{"n_layer": 10, "d_model": 256, "n_head": 6, "n_kv_head": 6, "head_dim": 64, "d_mlp": 704, "vocab_size": 2048, "activation": "swiglu", "norm": "rmsnorm", "norm_place": "pre", "norm_eps": 1e-05, "positions": "rope", "rope_base": 48800.0, "rope_fraction": 1.0, "qk_norm": true, "attn_scale": 0.125, "bias": "none", "tie_embeddings": false, "parallel_block": false, "extras": ["capped logits"], "init": "trunc", "init_std_qkv": 0.0313, "init_std_o": 0.00572, "init_std_up": 0.0313, "init_std_down": 0.00422, "optimizer": "soap_variant", "lr": 0.00509, "beta1": 0.95, "beta2": 0.99, "weight_decay": 0.0, "lr_head": 0.0104, "grad_clip": 2.0, "warmup_steps": 129, "schedule": "cos", "final_lr_fraction": 0.1, "batch_tokens": 65536, "seq_len": 256, "doc_mask": true, "train_tokens": 434500000, "steps": 6630, "dataset": "wikipedia_en"}
Each number is 200 + 40 x the weight over the matrix's rms, rounded and kept within 0 to 999. Layers, rows and columns count from 0.

# down: layer 2 MLP down (transposed), 704x256, rms 0.217, rows 458-475, columns 0-127
# gate: layer 2 MLP gate, 704x256, rms 0.231, rows 459-476, columns 0-127
# up: layer 2 MLP up, 704x256, rms 0.238, rows 459-476, columns 0-127
down458,233,131,188,179,203,166,171,190,178,140,227,237,155,213,152,265,191,222,204,228,183,184,203,253,215,218,127,200,150,251,182,176,205,248,183,162,230,154,231,177,254,232,152,155,264,173,233,189,211,269,180,268,295,219,201,244,192,162,186,195,274,246,184,235,221,262,233,277,130,148,224,161,228,118,146,167,253,215,212,193,131,163,168,232,158,222,155,170,151,174,180,246,242,296,196,191,146,151,168,217,263,154,219,200,170,172,114,178,221,191,199,199,209,231,212,188,218,187,220,215,217,234,185,192,174,153,225,156
gate459,197,169,168,187,176,206,210,282,202,200,190,160,198,220,191,191,248,183,161,177,202,216,165,242,211,176,220,199,256,176,244,184,224,202,218,219,200,156,213,264,213,148,185,198,186,128,184,216,200,155,192,243,158,237,269,178,193,193,246,229,136,186,241,209,210,197,130,214,213,204,201,169,174,230,236,239,176,197,202,246,247,215,242,259,189,197,200,215,214,132,138,166,157,186,292,215,208,172,215,250,230,156,239,222,92,160,177,242,184,192,200,224,242,211,245,206,217,203,173,268,257,209,221,207,190,183,142,289
up459,223,232,190,212,161,203,196,198,150,224,249,250,175,211,181,205,251,198,245,227,227,200,151,181,154,134,108,188,172,178,213,185,210,202,196,209,168,233,220,157,124,239,160,137,180,179,243,191,188,133,206,181,251,163,170,162,200,192,213,166,212,265,166,274,192,204,165,199,180,127,197,150,185,154,203,192,215,268,187,220,179,130,141,224,199,223,215,134,176,219,261,181,254,217,218,205,196,255,259,163,244,252,185,200,138,227,202,180,269,261,228,144,194,166,169,235,194,196,115,167,136,212,291,194,219,178,231,193
down459,145,218,217,193,184,190,197,128,191,178,133,139,245,223,257,131,205,218,181,200,168,170,240,205,242,232,253,174,159,116,186,209,229,266,150,181,141,222,151,183,210,218,212,238,221,235,152,206,183,245,220,184,169,223,237,220,175,148,236,183,172,238,181,190,293,140,174,163,115,169,247,244,212,185,185,234,195,201,195,195,231,220,223,237,195,154,252,192,235,186,220,241,236,148,197,203,188,190,229,236,192,115,200,159,272,222,152,257,173,102,220,178,220,112,200,216,137,165,261,205,234,220,282,212,191,153,252,147
gate460,182,178,163,184,182,199,142,180,186,239,186,190,220,219,241,206,170,315,154,324,214,169,222,235,230,150,187,238,183,171,210,241,225,171,147,224,152,218,179,198,192,174,249,211,218,154,191,193,208,236,229,248,175,174,216,260,188,222,246,153,227,234,206,188,325,225,175,173,266,238,210,152,183,199,223,225,206,218,220,161,205,141,153,159,148,224,262,118,160,155,224,172,205,161,187,183,237,188,162,243,175,220,206,169,178,221,227,169,221,136,216,224,237,189,255,261,225,170,244,210,149,245,243,141,217,224,198,218
up460,185,239,209,229,161,229,261,239,142,161,213,214,223,265,196,235,266,178,185,260,179,171,237,213,158,167,224,243,123,170,173,185,232,160,184,249,152,202,183,217,182,169,221,187,139,146,145,236,196,308,244,208,241,246,195,269,197,190,218,154,134,171,239,122,258,213,170,240,221,249,192,145,200,162,169,216,229,243,199,184,295,206,199,145,184,187,151,218,196,200,221,213,200,189,162,242,235,276,204,185,197,170,193,190,171,144,252,173,214,213,217,137,232,197,186,220,215,218,287,225,254,216,206,260,225,220,76,194
down460,235,258,185,170,229,157,212,176,231,174,177,193,171,210,220,170,210,191,187,203,194,155,203,192,151,212,97,177,129,183,286,269,172,148,297,222,183,267,169,221,235,183,203,214,214,161,150,228,203,188,228,246,202,244,168,270,181,201,243,136,195,152,216,223,259,218,235,189,200,216,208,255,171,246,126,232,240,260,188,190,211,152,221,249,140,202,217,175,157,205,175,183,221,207,182,195,175,248,181,237,231,157,241,255,175,163,87,202,206,262,229,89,185,164,192,148,209,204,217,172,205,249,233,187,179,299,153,185
gate461,146,134,215,175,206,261,207,209,188,162,193,155,227,224,192,244,195,234,210,164,212,226,232,198,180,261,208,163,177,124,162,189,197,181,164,238,224,136,232,195,135,145,212,230,164,213,240,158,231,155,230,223,183,144,299,212,225,180,216,223,158,256,163,193,245,112,151,194,141,153,242,245,241,186,272,168,214,195,246,178,184,207,192,215,179,219,255,254,125,175,227,197,214,158,249,142,177,239,325,178,245,171,173,149,279,213,236,170,190,156,233,165,120,147,177,253,212,212,199,273,219,210,150,235,157,138,242,161
up461,138,203,258,155,349,228,295,151,186,200,219,235,186,189,272,253,211,148,162,238,256,168,257,218,219,182,243,230,205,247,294,182,191,178,166,239,220,176,190,267,175,210,215,239,214,188,205,206,224,276,204,212,205,215,216,219,198,185,198,239,166,229,222,254,206,181,175,204,275,255,201,178,240,290,256,146,186,113,228,169,203,203,168,100,218,241,212,191,207,244,245,263,174,280,146,197,205,188,209,191,242,207,197,224,143,180,115,181,198,210,94,258,221,177,225,226,160,162,201,229,201,230,131,275,213,240,157,281
down461,199,216,210,170,222,210,184,238,207,187,204,203,195,198,112,220,264,139,226,156,226,198,269,191,172,211,191,173,170,239,237,254,176,218,176,206,265,203,137,205,216,227,178,138,132,184,148,230,180,212,251,214,230,113,162,174,218,206,169,187,287,221,219,191,130,127,175,224,191,263,297,207,185,179,194,110,164,155,226,144,207,198,150,217,203,264,187,202,259,155,206,219,191,216,250,151,183,295,166,232,186,231,161,227,280,198,231,156,155,224,201,195,241,261,181,239,243,182,231,207,184,208,156,187,169,246,217,288
gate462,162,220,225,165,210,130,185,240,224,212,209,269,131,147,248,238,158,224,185,138,218,234,175,192,185,181,252,215,227,290,188,273,198,235,234,160,162,171,154,137,160,188,150,189,105,205,196,160,188,205,221,210,180,194,201,189,182,177,176,163,157,211,240,262,166,148,248,197,241,223,122,233,151,147,246,176,158,245,174,137,227,201,327,184,212,175,179,254,179,238,244,206,205,215,181,147,185,174,221,239,183,279,219,291,206,214,204,182,177,217,162,144,190,163,205,185,209,166,158,169,191,210,196,172,258,174,162,265
up462,111,187,216,169,229,162,171,188,169,171,172,176,126,230,184,149,175,216,174,257,182,163,234,252,235,198,244,201,147,167,168,177,247,190,220,144,258,136,195,152,121,155,223,217,193,243,256,187,343,186,186,180,191,231,252,195,247,224,173,179,130,208,204,122,268,198,91,223,217,295,218,133,155,217,116,219,171,254,215,179,157,195,219,170,267,125,165,187,152,241,167,149,187,190,197,210,229,159,152,183,241,226,235,231,215,230,263,168,254,216,126,150,139,259,211,194,260,194,205,150,174,243,166,130,204,239,246,291
down462,250,229,189,204,206,224,175,196,212,168,285,174,139,166,182,183,241,212,222,180,164,257,205,213,222,248,189,192,232,248,220,299,211,173,216,290,262,151,236,247,191,132,175,192,152,191,165,183,233,167,218,281,189,192,205,271,230,191,231,185,184,161,231,254,215,231,157,223,176,204,179,253,231,110,243,210,214,183,286,216,210,155,238,200,140,201,160,168,249,224,211,177,232,125,113,195,169,235,204,207,183,206,230,234,235,262,234,273,157,224,214,199,135,51,200,247,152,178,222,199,206,172,224,270,154,223,191,192
gate463,235,164,196,206,154,240,202,268,153,286,139,174,139,192,250,263,238,121,166,202,140,215,238,243,88,217,258,206,192,201,228,202,248,114,161,191,221,167,167,227,243,230,234,227,190,191,204,157,248,175,203,208,205,147,172,229,295,183,214,221,202,224,202,175,173,205,169,193,141,172,120,215,171,173,262,190,170,204,149,176,239,201,234,190,177,172,171,166,232,209,193,171,181,210,209,175,208,188,204,174,208,176,171,155,243,181,252,139,183,185,228,168,179,286,223,139,176,256,282,216,326,250,224,167,231,298,185,225
up463,157,161,148,156,179,169,208,191,232,157,248,239,131,257,208,198,193,186,206,275,231,264,230,175,237,184,173,169,155,181,171,137,184,225,235,224,175,183,184,137,206,243,194,216,177,182,259,157,267,252,200,176,191,163,206,295,160,183,142,220,186,210,211,162,152,205,175,280,273,194,221,249,218,201,198,193,179,198,156,216,170,219,195,194,186,201,230,147,211,256,243,169,168,187,119,162,261,194,197,212,126,194,193,116,211,246,149,180,341,150,173,253,243,146,190,217,250,210,202,216,218,219,181,148,163,211,186,205
down463,179,160,292,253,202,203,115,221,173,86,162,165,152,217,225,205,198,251,180,177,230,260,257,179,145,189,187,180,190,273,193,206,87,193,207,189,157,206,212,205,190,193,222,144,220,143,189,146,260,184,224,168,166,185,251,216,201,215,220,112,205,231,208,198,225,243,195,234,183,181,191,214,167,260,287,209,177,209,205,202,172,240,214,229,177,180,127,182,260,225,222,178,198,164,180,215,224,211,183,218,209,189,232,264,175,315,192,232,224,139,253,239,162,222,181,210,185,163,235,223,217,217,259,281,201,264,197,204
gate464,163,223,200,170,210,263,188,152,232,161,216,273,279,212,333,257,178,189,170,220,195,190,171,261,165,234,159,135,223,227,149,216,198,255,237,170,227,202,229,165,159,266,214,211,189,114,184,199,254,183,101,176,209,246,233,249,263,166,206,223,139,191,198,247,178,213,213,127,214,167,181,204,275,297,227,243,229,175,144,241,199,189,213,217,244,297,165,138,219,186,243,231,209,190,249,205,240,223,286,231,150,247,172,153,201,227,273,200,232,245,137,212,226,161,144,275,202,279,258,232,176,161,148,201,245,189,171,208
up464,134,239,245,229,133,191,222,175,223,184,107,223,114,182,217,217,210,156,194,177,196,225,288,144,171,217,244,206,191,201,86,177,169,202,172,167,251,184,148,209,209,121,166,188,210,159,209,254,165,195,209,183,255,284,200,146,242,177,227,269,169,276,210,117,187,206,187,213,177,245,188,226,204,184,163,208,264,213,164,181,249,204,275,211,224,238,203,229,162,209,187,234,161,199,250,260,102,239,207,213,129,217,205,221,190,189,179,204,236,158,196,147,151,205,180,200,266,150,140,222,178,206,295,302,217,183,232,222
down464,227,198,215,211,168,174,182,205,174,242,147,213,45,184,233,215,106,151,239,243,136,257,158,276,209,238,199,173,251,190,212,245,190,250,256,125,188,225,257,198,212,201,208,230,237,219,250,213,210,184,223,223,222,248,139,201,215,199,224,273,235,203,206,196,236,176,205,145,245,138,258,204,241,194,204,164,130,184,237,221,218,174,125,250,141,209,260,234,193,179,194,276,214,165,209,122,243,257,231,226,117,191,122,264,212,288,211,159,174,196,135,203,214,195,210,135,189,196,143,234,184,163,248,209,143,208,132,207
gate465,238,146,133,182,196,259,149,265,168,199,232,234,187,238,154,167,157,228,234,245,172,196,265,246,149,202,216,212,220,267,221,243,203,166,239,234,146,256,211,213,166,219,263,179,221,144,218,179,215,246,230,140,228,207,253,190,284,170,219,139,203,199,215,209,255,190,252,209,170,200,184,206,242,226,226,242,257,156,182,145,171,218,184,202,123,182,236,240,254,115,144,227,236,226,227,212,148,222,303,206,164,146,75,267,170,203,219,124,208,213,134,143,189,156,213,177,247,198,123,200,180,190,261,189,203,193,150,184
up465,223,203,125,204,196,279,237,178,191,142,224,264,199,132,158,194,173,276,109,233,158,178,238,162,228,198,288,255,203,192,216,278,212,195,174,171,221,172,168,179,182,172,142,205,196,156,270,102,170,212,253,156,300,168,267,245,133,243,156,194,189,237,204,231,198,168,184,272,301,196,224,182,148,142,221,219,135,152,282,233,191,262,245,158,175,259,240,192,281,199,109,215,127,262,187,189,255,284,232,147,279,208,189,263,170,159,206,252,200,166,172,256,216,219,156,216,124,211,138,171,260,241,239,220,202,159,229,217
down465,256,200,308,205,172,235,210,164,226,207,216,187,243,176,201,253,190,216,168,168,184,173,118,157,197,144,191,209,265,239,216,251,233,236,240,196,133,234,265,139,83,270,297,289,177,196,252,196,186,159,216,275,242,140,244,196,162,221,157,276,197,201,119,157,231,166,306,212,183,144,187,155,213,193,220,214,247,203,274,172,190,241,250,222,228,173,278,278,193,214,303,273,168,207,175,152,173,183,282,190,172,176,207,198,200,209,200,155,197,205,242,109,152,226,222,205,227,204,177,199,219,169,143,153,228,141,178,226
gate466,143,177,269,204,187,212,179,158,243,152,127,239,221,289,245,178,197,224,222,177,183,219,225,179,150,165,224,253,211,147,98,167,180,227,237,150,192,193,189,212,161,201,179,190,197,160,221,209,188,104,285,193,236,161,193,264,218,193,210,179,271,243,188,158,155,192,154,187,192,264,205,175,175,187,257,249,220,253,226,179,199,254,105,229,182,117,109,145,237,204,154,202,221,110,224,118,199,167,175,205,218,119,199,216,203,227,135,137,171,259,215,233,205,161,142,201,204,205,208,237,265,232,195,207,156,254,197,245
up466,225,230,252,199,217,222,182,251,158,224,156,179,209,189,197,304,243,217,108,198,202,147,169,194,278,156,190,219,212,200,214,158,219,148,167,181,212,180,221,229,199,207,170,166,155,180,169,174,187,186,229,231,236,227,204,227,159,219,178,202,164,203,219,202,249,232,200,171,225,156,182,164,141,200,243,162,243,165,190,147,185,154,224,126,194,267,207,191,194,215,180,197,215,205,166,243,155,191,273,128,224,272,250,185,155,186,168,228,177,175,230,201,189,230,191,199,215,167,178,225,203,194,201,149,266,195,206,173
down466,241,209,222,170,215,278,198,112,174,163,193,174,190,148,240,131,177,230,228,192,195,207,174,207,212,190,226,235,217,252,124,157,180,186,224,215,284,204,259,175,143,196,185,201,214,303,180,237,192,153,195,208,184,120,207,119,233,220,230,180,174,142,228,181,167,223,154,216,144,178,209,183,304,212,227,195,239,226,215,277,194,294,167,208,268,186,165,187,253,219,247,316,202,168,166,106,183,212,163,197,211,186,187,252,233,186,201,117,173,279,143,199,219,285,227,168,239,219,164,77,229,164,240,183,147,188,158,193
gate467,138,168,220,252,227,165,220,265,276,199,265,201,193,197,226,182,224,237,195,192,184,199,221,293,208,235,213,153,204,222,270,137,206,189,153,172,240,205,167,204,215,171,218,239,177,267,137,148,156,200,237,193,220,168,225,209,207,165,207,239,190,259,207,221,185,211,219,213,212,225,179,168,201,186,192,201,293,187,229,171,163,223,257,154,175,184,228,243,279,242,192,241,195,219,192,293,225,174,211,190,191,156,219,160,214,192,220,197,238,218,175,237,189,211,218,214,218,248,144,179,122,158,161,217,267,174,188,231
up467,206,187,215,134,144,239,206,185,204,183,207,178,193,208,208,282,188,228,260,182,144,214,241,108,209,91,135,246,231,209,165,279,181,155,247,212,224,228,180,194,207,249,155,207,225,179,263,215,197,231,178,182,247,201,194,192,166,163,151,219,288,227,145,212,155,188,158,246,181,194,219,287,220,219,189,221,128,156,152,167,218,178,201,246,176,181,167,186,230,173,213,251,186,258,244,220,220,178,126,183,155,209,205,204,207,272,141,239,179,219,272,234,194,192,246,211,214,168,257,171,282,251,215,189,193,208,206,174
down467,280,213,268,119,231,247,127,217,163,197,205,173,182,218,275,262,232,168,246,145,220,182,185,191,212,175,188,219,178,257,222,250,169,181,232,180,223,228,166,183,163,224,131,158,228,225,226,220,219,235,193,200,257,181,266,162,195,206,179,191,189,149,166,181,155,198,175,183,140,196,165,148,278,160,251,199,204,182,168,221,198,205,173,149,166,202,116,175,204,189,250,183,190,157,221,197,202,204,248,250,212,255,217,145,183,123,237,156,168,163,133,197,209,198,248,194,160,212,210,194,235,246,216,199,187,173,141,240
gate468,91,260,257,137,270,230,202,228,234,223,191,219,221,214,246,216,185,121,213,230,143,165,136,213,213,176,221,211,200,282,243,191,140,272,225,215,254,201,183,192,179,220,223,210,254,224,204,202,163,154,190,171,168,150,150,183,84,142,264,181,176,187,243,238,103,121,160,179,184,162,244,237,194,133,164,314,236,251,214,195,251,190,214,256,202,226,206,238,155,188,216,243,158,172,247,186,100,265,176,247,190,164,183,193,148,220,222,280,184,207,186,243,302,230,200,175,209,144,216,226,212,180,164,198,194,233,203,198
up468,123,91,185,169,219,134,209,170,78,138,181,192,214,170,189,147,246,252,156,174,233,180,172,169,246,164,174,255,262,183,248,220,195,203,254,223,189,278,206,187,197,147,88,178,194,197,155,171,135,276,222,165,195,242,146,179,179,175,170,155,215,146,210,118,173,204,227,175,269,135,217,268,175,225,165,207,163,152,208,277,226,256,226,149,199,130,218,112,150,228,171,211,182,248,189,179,193,246,170,190,179,234,137,143,202,110,181,211,194,217,195,152,140,177,240,206,240,197,167,172,251,194,212,264,181,273,173,182
down468,162,162,185,229,192,202,203,155,235,198,297,131,229,207,222,242,239,161,269,86,261,318,279,168,180,168,211,244,220,183,204,132,191,178,192,149,240,178,189,176,244,129,219,201,212,135,195,257,197,287,166,256,185,288,225,232,277,179,302,171,153,199,85,206,195,155,233,194,241,175,151,251,128,238,164,212,180,118,189,284,210,210,207,161,172,266,170,92,255,215,164,218,164,147,205,200,164,167,135,200,266,208,195,151,217,232,203,88,222,222,237,254,216,188,163,232,147,184,281,200,293,179,203,249,203,209,175,231
gate469,213,119,116,135,252,263,187,194,268,138,214,194,191,223,152,160,221,226,240,239,221,247,217,171,242,238,231,255,225,231,195,245,187,253,258,276,196,252,238,190,243,197,213,257,206,185,174,195,218,204,234,170,244,129,216,171,252,209,183,195,221,227,167,184,249,252,187,190,182,253,184,122,169,184,150,273,170,145,231,209,311,213,178,236,242,278,215,221,180,185,177,168,145,241,175,200,254,170,253,225,214,220,232,142,168,259,218,184,154,235,209,237,204,150,241,199,142,151,178,229,229,212,240,180,216,206,214,231
up469,264,139,207,157,224,209,125,233,258,198,242,211,202,242,138,131,290,241,279,190,162,207,210,139,274,209,250,229,253,235,231,232,206,231,261,263,181,158,201,186,248,233,291,182,307,177,198,241,240,154,245,212,187,143,203,228,200,182,155,195,230,218,174,224,239,255,149,178,236,230,234,168,168,177,165,171,136,257,224,206,205,264,197,221,185,242,240,253,152,148,202,183,234,200,269,200,232,127,156,149,207,262,251,162,235,228,179,218,196,238,230,228,202,247,222,199,165,188,156,177,191,247,164,211,264,216,213,200
down469,206,191,234,244,216,108,119,242,270,136,223,221,178,229,186,184,206,178,158,189,206,217,153,212,242,133,166,176,149,225,189,282,197,251,169,258,217,233,258,136,132,197,213,193,191,148,163,237,226,227,166,222,225,120,155,234,174,209,165,167,211,214,283,162,245,157,266,239,226,194,167,198,262,145,153,116,188,198,160,237,154,158,178,123,194,207,188,196,283,228,221,150,223,124,226,245,236,188,138,234,145,230,177,264,131,209,223,220,204,181,169,178,172,235,194,203,177,210,221,161,203,198,266,282,154,191,240,165
gate470,204,128,172,268,176,165,165,211,154,184,224,221,189,312,186,118,216,145,180,222,221,180,204,183,154,79,201,177,196,186,272,138,108,137,229,190,181,167,179,246,243,131,187,154,200,203,148,200,217,299,221,223,214,127,236,191,283,244,224,239,203,178,187,210,173,160,209,233,188,197,211,161,228,274,130,221,101,104,219,151,167,102,243,156,161,209,194,169,167,229,166,237,207,156,133,143,192,193,221,263,220,201,177,133,164,216,200,271,191,197,119,143,184,169,225,201,254,171,202,254,248,287,160,194,204,133,269,267
up470,219,208,189,193,281,165,266,133,194,189,271,147,210,214,170,179,203,253,278,219,226,152,219,251,205,177,164,230,223,100,224,157,201,247,244,160,229,159,184,166,134,211,190,228,158,181,181,152,162,119,235,152,187,154,237,237,169,224,251,157,223,189,200,275,198,201,264,220,214,167,194,236,170,211,240,166,215,160,240,123,224,191,284,174,287,150,159,159,247,175,120,193,247,191,182,203,248,193,158,218,229,198,148,139,157,277,184,200,157,276,166,214,208,116,196,269,186,172,230,191,155,218,237,272,189,160,177,221
down470,149,198,242,203,274,177,188,216,118,153,227,216,229,182,209,147,283,143,210,151,235,206,144,255,194,209,159,230,185,213,221,153,178,166,130,211,200,183,166,198,172,169,290,147,196,262,178,165,243,218,184,192,179,238,129,143,180,198,230,173,213,209,244,227,155,218,140,253,180,174,203,198,216,125,159,268,231,176,215,137,189,163,230,236,178,176,169,152,164,189,223,175,232,193,166,198,188,157,228,172,210,263,216,172,195,192,270,169,188,205,216,202,206,184,183,216,168,265,235,183,231,188,162,217,189,242,172,172
gate471,201,185,265,194,250,234,229,193,198,155,212,241,243,218,165,196,179,209,163,189,264,177,172,192,267,131,200,219,220,236,182,165,188,196,175,243,206,155,279,242,126,171,153,228,225,167,183,273,261,204,161,125,243,186,221,233,238,166,254,211,131,189,246,163,186,184,252,158,228,228,247,283,155,225,249,168,188,213,86,156,296,261,124,183,160,211,172,192,144,155,226,232,191,244,206,177,188,208,157,196,226,233,193,118,177,197,135,202,123,166,158,249,160,202,167,200,182,213,219,147,114,227,152,139,285,140,205,231
up471,197,278,175,217,248,205,194,215,238,170,141,58,275,240,135,114,187,198,155,238,134,197,224,197,245,201,222,211,219,180,255,241,182,214,229,135,205,193,240,193,243,250,195,154,140,221,150,208,248,194,204,160,196,197,193,221,233,210,183,185,183,282,225,184,164,265,149,216,170,179,175,177,142,211,299,146,245,196,164,236,216,189,165,193,168,114,123,129,209,217,241,239,231,227,207,154,160,178,235,190,144,286,209,158,209,220,270,220,222,237,153,248,205,171,138,185,230,172,173,217,264,224,227,135,172,194,229,137
down471,213,151,226,194,212,179,194,116,231,254,197,150,210,192,124,111,182,259,213,217,100,226,188,195,248,194,190,254,204,177,186,172,147,224,178,208,196,185,195,154,195,181,158,257,109,155,160,192,231,206,212,182,186,138,227,143,219,195,188,231,147,267,168,181,193,168,301,210,213,244,202,115,143,189,238,182,255,267,142,200,200,147,243,194,202,191,231,208,219,210,172,156,221,187,204,219,177,261,286,165,156,192,293,77,195,263,209,205,213,265,184,187,177,148,142,170,239,183,240,194,221,234,192,269,199,242,249,216
gate472,236,184,166,157,223,193,220,162,205,205,206,146,193,265,223,262,170,206,182,221,186,216,200,213,128,251,165,216,191,195,184,142,184,183,221,261,197,294,177,220,215,183,217,83,194,138,235,177,228,170,221,182,255,179,181,180,268,185,152,213,153,168,112,223,215,199,181,151,115,254,170,295,147,194,214,174,198,223,176,152,98,213,150,173,227,181,282,187,231,122,127,247,228,130,180,172,186,280,201,213,160,155,267,183,209,238,223,257,163,213,232,189,153,187,186,172,152,219,238,249,123,171,207,123,244,237,220,251
up472,159,212,213,205,177,106,242,243,172,219,201,148,203,208,246,196,234,217,211,195,270,256,224,190,158,214,197,107,231,149,153,197,230,187,271,221,244,183,251,230,185,185,165,132,236,161,266,182,223,227,190,169,225,236,185,170,225,215,225,230,174,191,222,205,252,251,223,156,144,228,229,229,201,182,137,179,267,240,159,172,153,186,225,242,204,117,168,187,204,155,180,198,173,163,161,291,208,274,255,232,207,183,187,168,182,296,160,261,192,158,163,203,259,189,239,221,253,196,164,169,135,228,198,233,248,196,223,202
down472,171,196,268,113,183,227,228,177,251,137,222,185,182,221,177,236,212,216,182,217,150,249,200,238,288,179,181,175,226,188,208,198,236,126,190,239,225,170,211,259,205,198,217,180,236,146,273,112,245,251,198,152,256,133,232,165,212,204,237,174,182,249,183,219,164,197,173,175,213,200,172,163,205,258,160,220,247,165,218,189,214,192,235,179,211,182,236,196,225,217,209,217,178,172,202,190,127,231,222,200,189,176,229,219,188,169,182,178,183,195,215,233,115,149,159,125,182,216,132,216,223,217,181,193,239,183,149,182
gate473,233,243,281,180,191,135,235,253,179,130,208,224,200,124,243,201,174,201,128,278,152,184,203,203,195,182,187,233,261,280,234,195,202,235,193,175,166,235,195,199,133,293,212,164,201,187,194,193,199,143,119,199,188,147,254,200,174,242,245,208,232,146,242,187,164,283,153,148,165,258,245,182,170,193,247,198,158,119,177,187,186,254,240,186,186,133,205,139,181,196,191,229,203,231,284,261,206,198,200,202,181,161,199,209,224,198,206,139,146,206,188,211,216,165,217,263,241,135,245,209,144,195,211,179,128,198,169,144
up473,173,237,162,224,258,224,226,159,213,207,178,131,196,200,282,172,261,221,175,179,166,186,236,162,181,183,174,255,160,163,195,262,172,154,160,329,206,162,137,171,172,195,156,260,276,141,292,214,245,238,282,211,227,248,238,267,147,197,162,235,192,163,144,149,156,228,202,215,243,182,77,113,194,233,191,267,243,198,154,240,175,210,155,214,187,226,115,178,235,179,150,146,172,187,194,166,153,218,110,238,227,240,269,200,221,150,252,235,220,226,201,204,151,238,154,154,195,240,285,215,265,254,260,253,190,259,132,180
down473,239,117,175,155,137,213,159,212,241,196,170,189,197,230,207,262,234,199,239,235,279,201,251,265,257,212,245,222,158,138,276,140,219,208,269,193,115,140,269,178,175,184,277,220,189,225,231,218,155,232,163,241,185,178,212,199,146,221,156,191,225,251,134,225,173,308,247,242,257,163,206,225,221,174,122,257,195,152,235,168,242,234,258,196,160,224,177,192,225,189,164,251,222,220,238,140,245,247,215,145,174,234,189,215,234,201,162,233,199,250,199,156,259,241,198,222,189,157,222,229,280,221,180,206,178,214,206,178
gate474,223,246,250,222,190,297,168,143,69,205,210,146,175,198,228,209,249,242,159,189,190,247,200,152,184,140,266,152,171,170,230,224,147,248,169,169,265,175,235,156,217,142,173,203,167,228,179,190,96,136,209,182,230,232,213,228,253,123,230,198,195,127,195,177,195,224,154,210,156,147,182,163,210,249,184,154,189,262,189,156,287,203,210,189,270,175,228,238,272,172,163,232,185,210,182,176,176,203,221,214,215,167,171,209,264,192,261,203,203,161,178,166,153,149,219,283,152,194,219,177,184,147,254,235,220,139,211,221
up474,208,222,179,251,239,275,190,198,176,255,248,174,223,172,256,247,123,282,222,175,211,238,290,196,157,136,159,141,241,221,137,268,169,234,114,192,224,147,221,183,260,195,246,162,195,219,209,331,226,174,194,170,246,242,196,258,136,135,195,181,203,165,214,225,189,175,173,207,145,160,193,169,223,214,218,214,152,208,204,195,191,185,201,254,291,241,204,231,170,291,169,103,255,207,228,179,242,237,203,168,266,193,207,184,212,189,227,237,140,182,217,225,172,258,235,272,171,166,250,163,224,299,197,144,188,185,213,170
down474,191,192,215,196,196,142,187,169,166,186,237,183,212,223,244,192,217,185,266,226,266,162,225,183,223,237,208,204,205,169,207,181,203,223,226,126,167,168,228,150,243,144,229,236,163,224,183,164,212,237,158,216,235,220,174,216,226,246,250,254,230,231,179,230,97,168,165,180,223,252,192,205,288,198,126,224,181,190,260,185,98,185,268,204,163,154,262,219,174,187,125,206,217,210,156,264,138,210,210,186,224,259,165,207,123,244,185,207,255,202,221,237,232,218,214,208,145,212,206,257,125,152,201,180,222,181,261,192
gate475,255,163,237,234,140,252,198,238,162,195,190,291,230,112,307,172,168,298,219,177,204,199,266,251,221,238,180,88,218,200,111,179,140,154,174,215,184,251,192,116,255,275,150,176,259,189,226,171,220,214,239,157,249,239,191,159,220,189,197,114,210,180,178,118,207,287,199,206,156,159,169,225,234,185,231,146,182,213,178,274,240,178,209,201,231,202,206,126,258,193,236,198,224,203,160,246,178,243,227,178,140,190,168,161,189,197,212,205,220,172,111,183,232,178,208,144,198,165,100,235,130,206,197,142,136,143,235,212
up475,165,144,225,213,133,103,121,158,149,224,247,277,190,238,281,156,173,195,164,225,184,228,200,192,200,265,195,170,295,248,173,149,214,280,167,149,216,191,207,178,260,210,194,261,217,156,234,175,118,189,211,136,189,258,229,158,201,215,137,240,274,272,135,188,178,149,248,211,178,195,195,298,206,162,185,143,213,151,237,269,221,205,184,165,182,202,196,188,138,202,216,206,220,192,185,192,211,198,200,147,134,196,222,215,282,253,181,239,205,184,182,211,154,184,249,167,199,182,161,237,118,270,183,193,237,230,170,186
down475,200,213,213,162,173,184,200,204,205,90,209,189,156,205,254,147,164,236,212,157,138,242,186,172,162,221,149,178,186,237,196,217,204,169,173,203,159,165,146,187,209,202,248,230,209,150,152,197,233,216,260,202,239,243,188,222,276,227,131,167,213,209,166,182,155,200,187,225,248,203,197,136,193,196,164,182,191,180,253,231,220,143,261,151,181,250,228,188,199,199,178,198,95,155,185,236,213,212,202,237,205,213,221,251,172,233,141,204,190,198,196,184,205,173,234,199,217,206,176,171,237,130,159,165,168,154,176,191
gate476,226,156,208,131,252,227,180,166,240,205,264,170,242,188,194,162,247,185,170,202,239,176,186,233,173,252,210,182,232,213,178,195,151,126,201,167,197,171,237,231,207,151,160,214,124,237,157,270,176,252,218,152,146,269,230,192,214,273,216,105,208,174,200,255,201,187,193,193,228,159,232,213,163,145,183,188,151,185,156,190,244,257,218,246,291,210,142,150,181,266,208,203,155,119,172,254,296,177,197,219,226,159,160,110,149,240,184,221,201,150,149,217,167,230,207,250,185,227,184,165,167,183,226,222,159,174,185,229
up476,212,153,191,178,129,239,193,201,206,258,199,164,240,215,195,214,175,182,260,188,209,218,216,200,216,119,250,232,125,198,135,161,237,181,228,195,140,244,223,219,204,232,277,182,279,168,204,185,222,190,184,231,203,208,223,191,139,292,197,216,246,202,190,232,144,215,151,174,195,170,164,256,129,236,153,213,208,165,196,216,160,190,137,132,195,205,213,156,236,197,322,221,258,251,219,247,242,217,262,108,182,220,223,233,159,219,203,162,187,188,269,119,171,221,188,234,174,249,251,220,229,225,207,218,235,200,214,216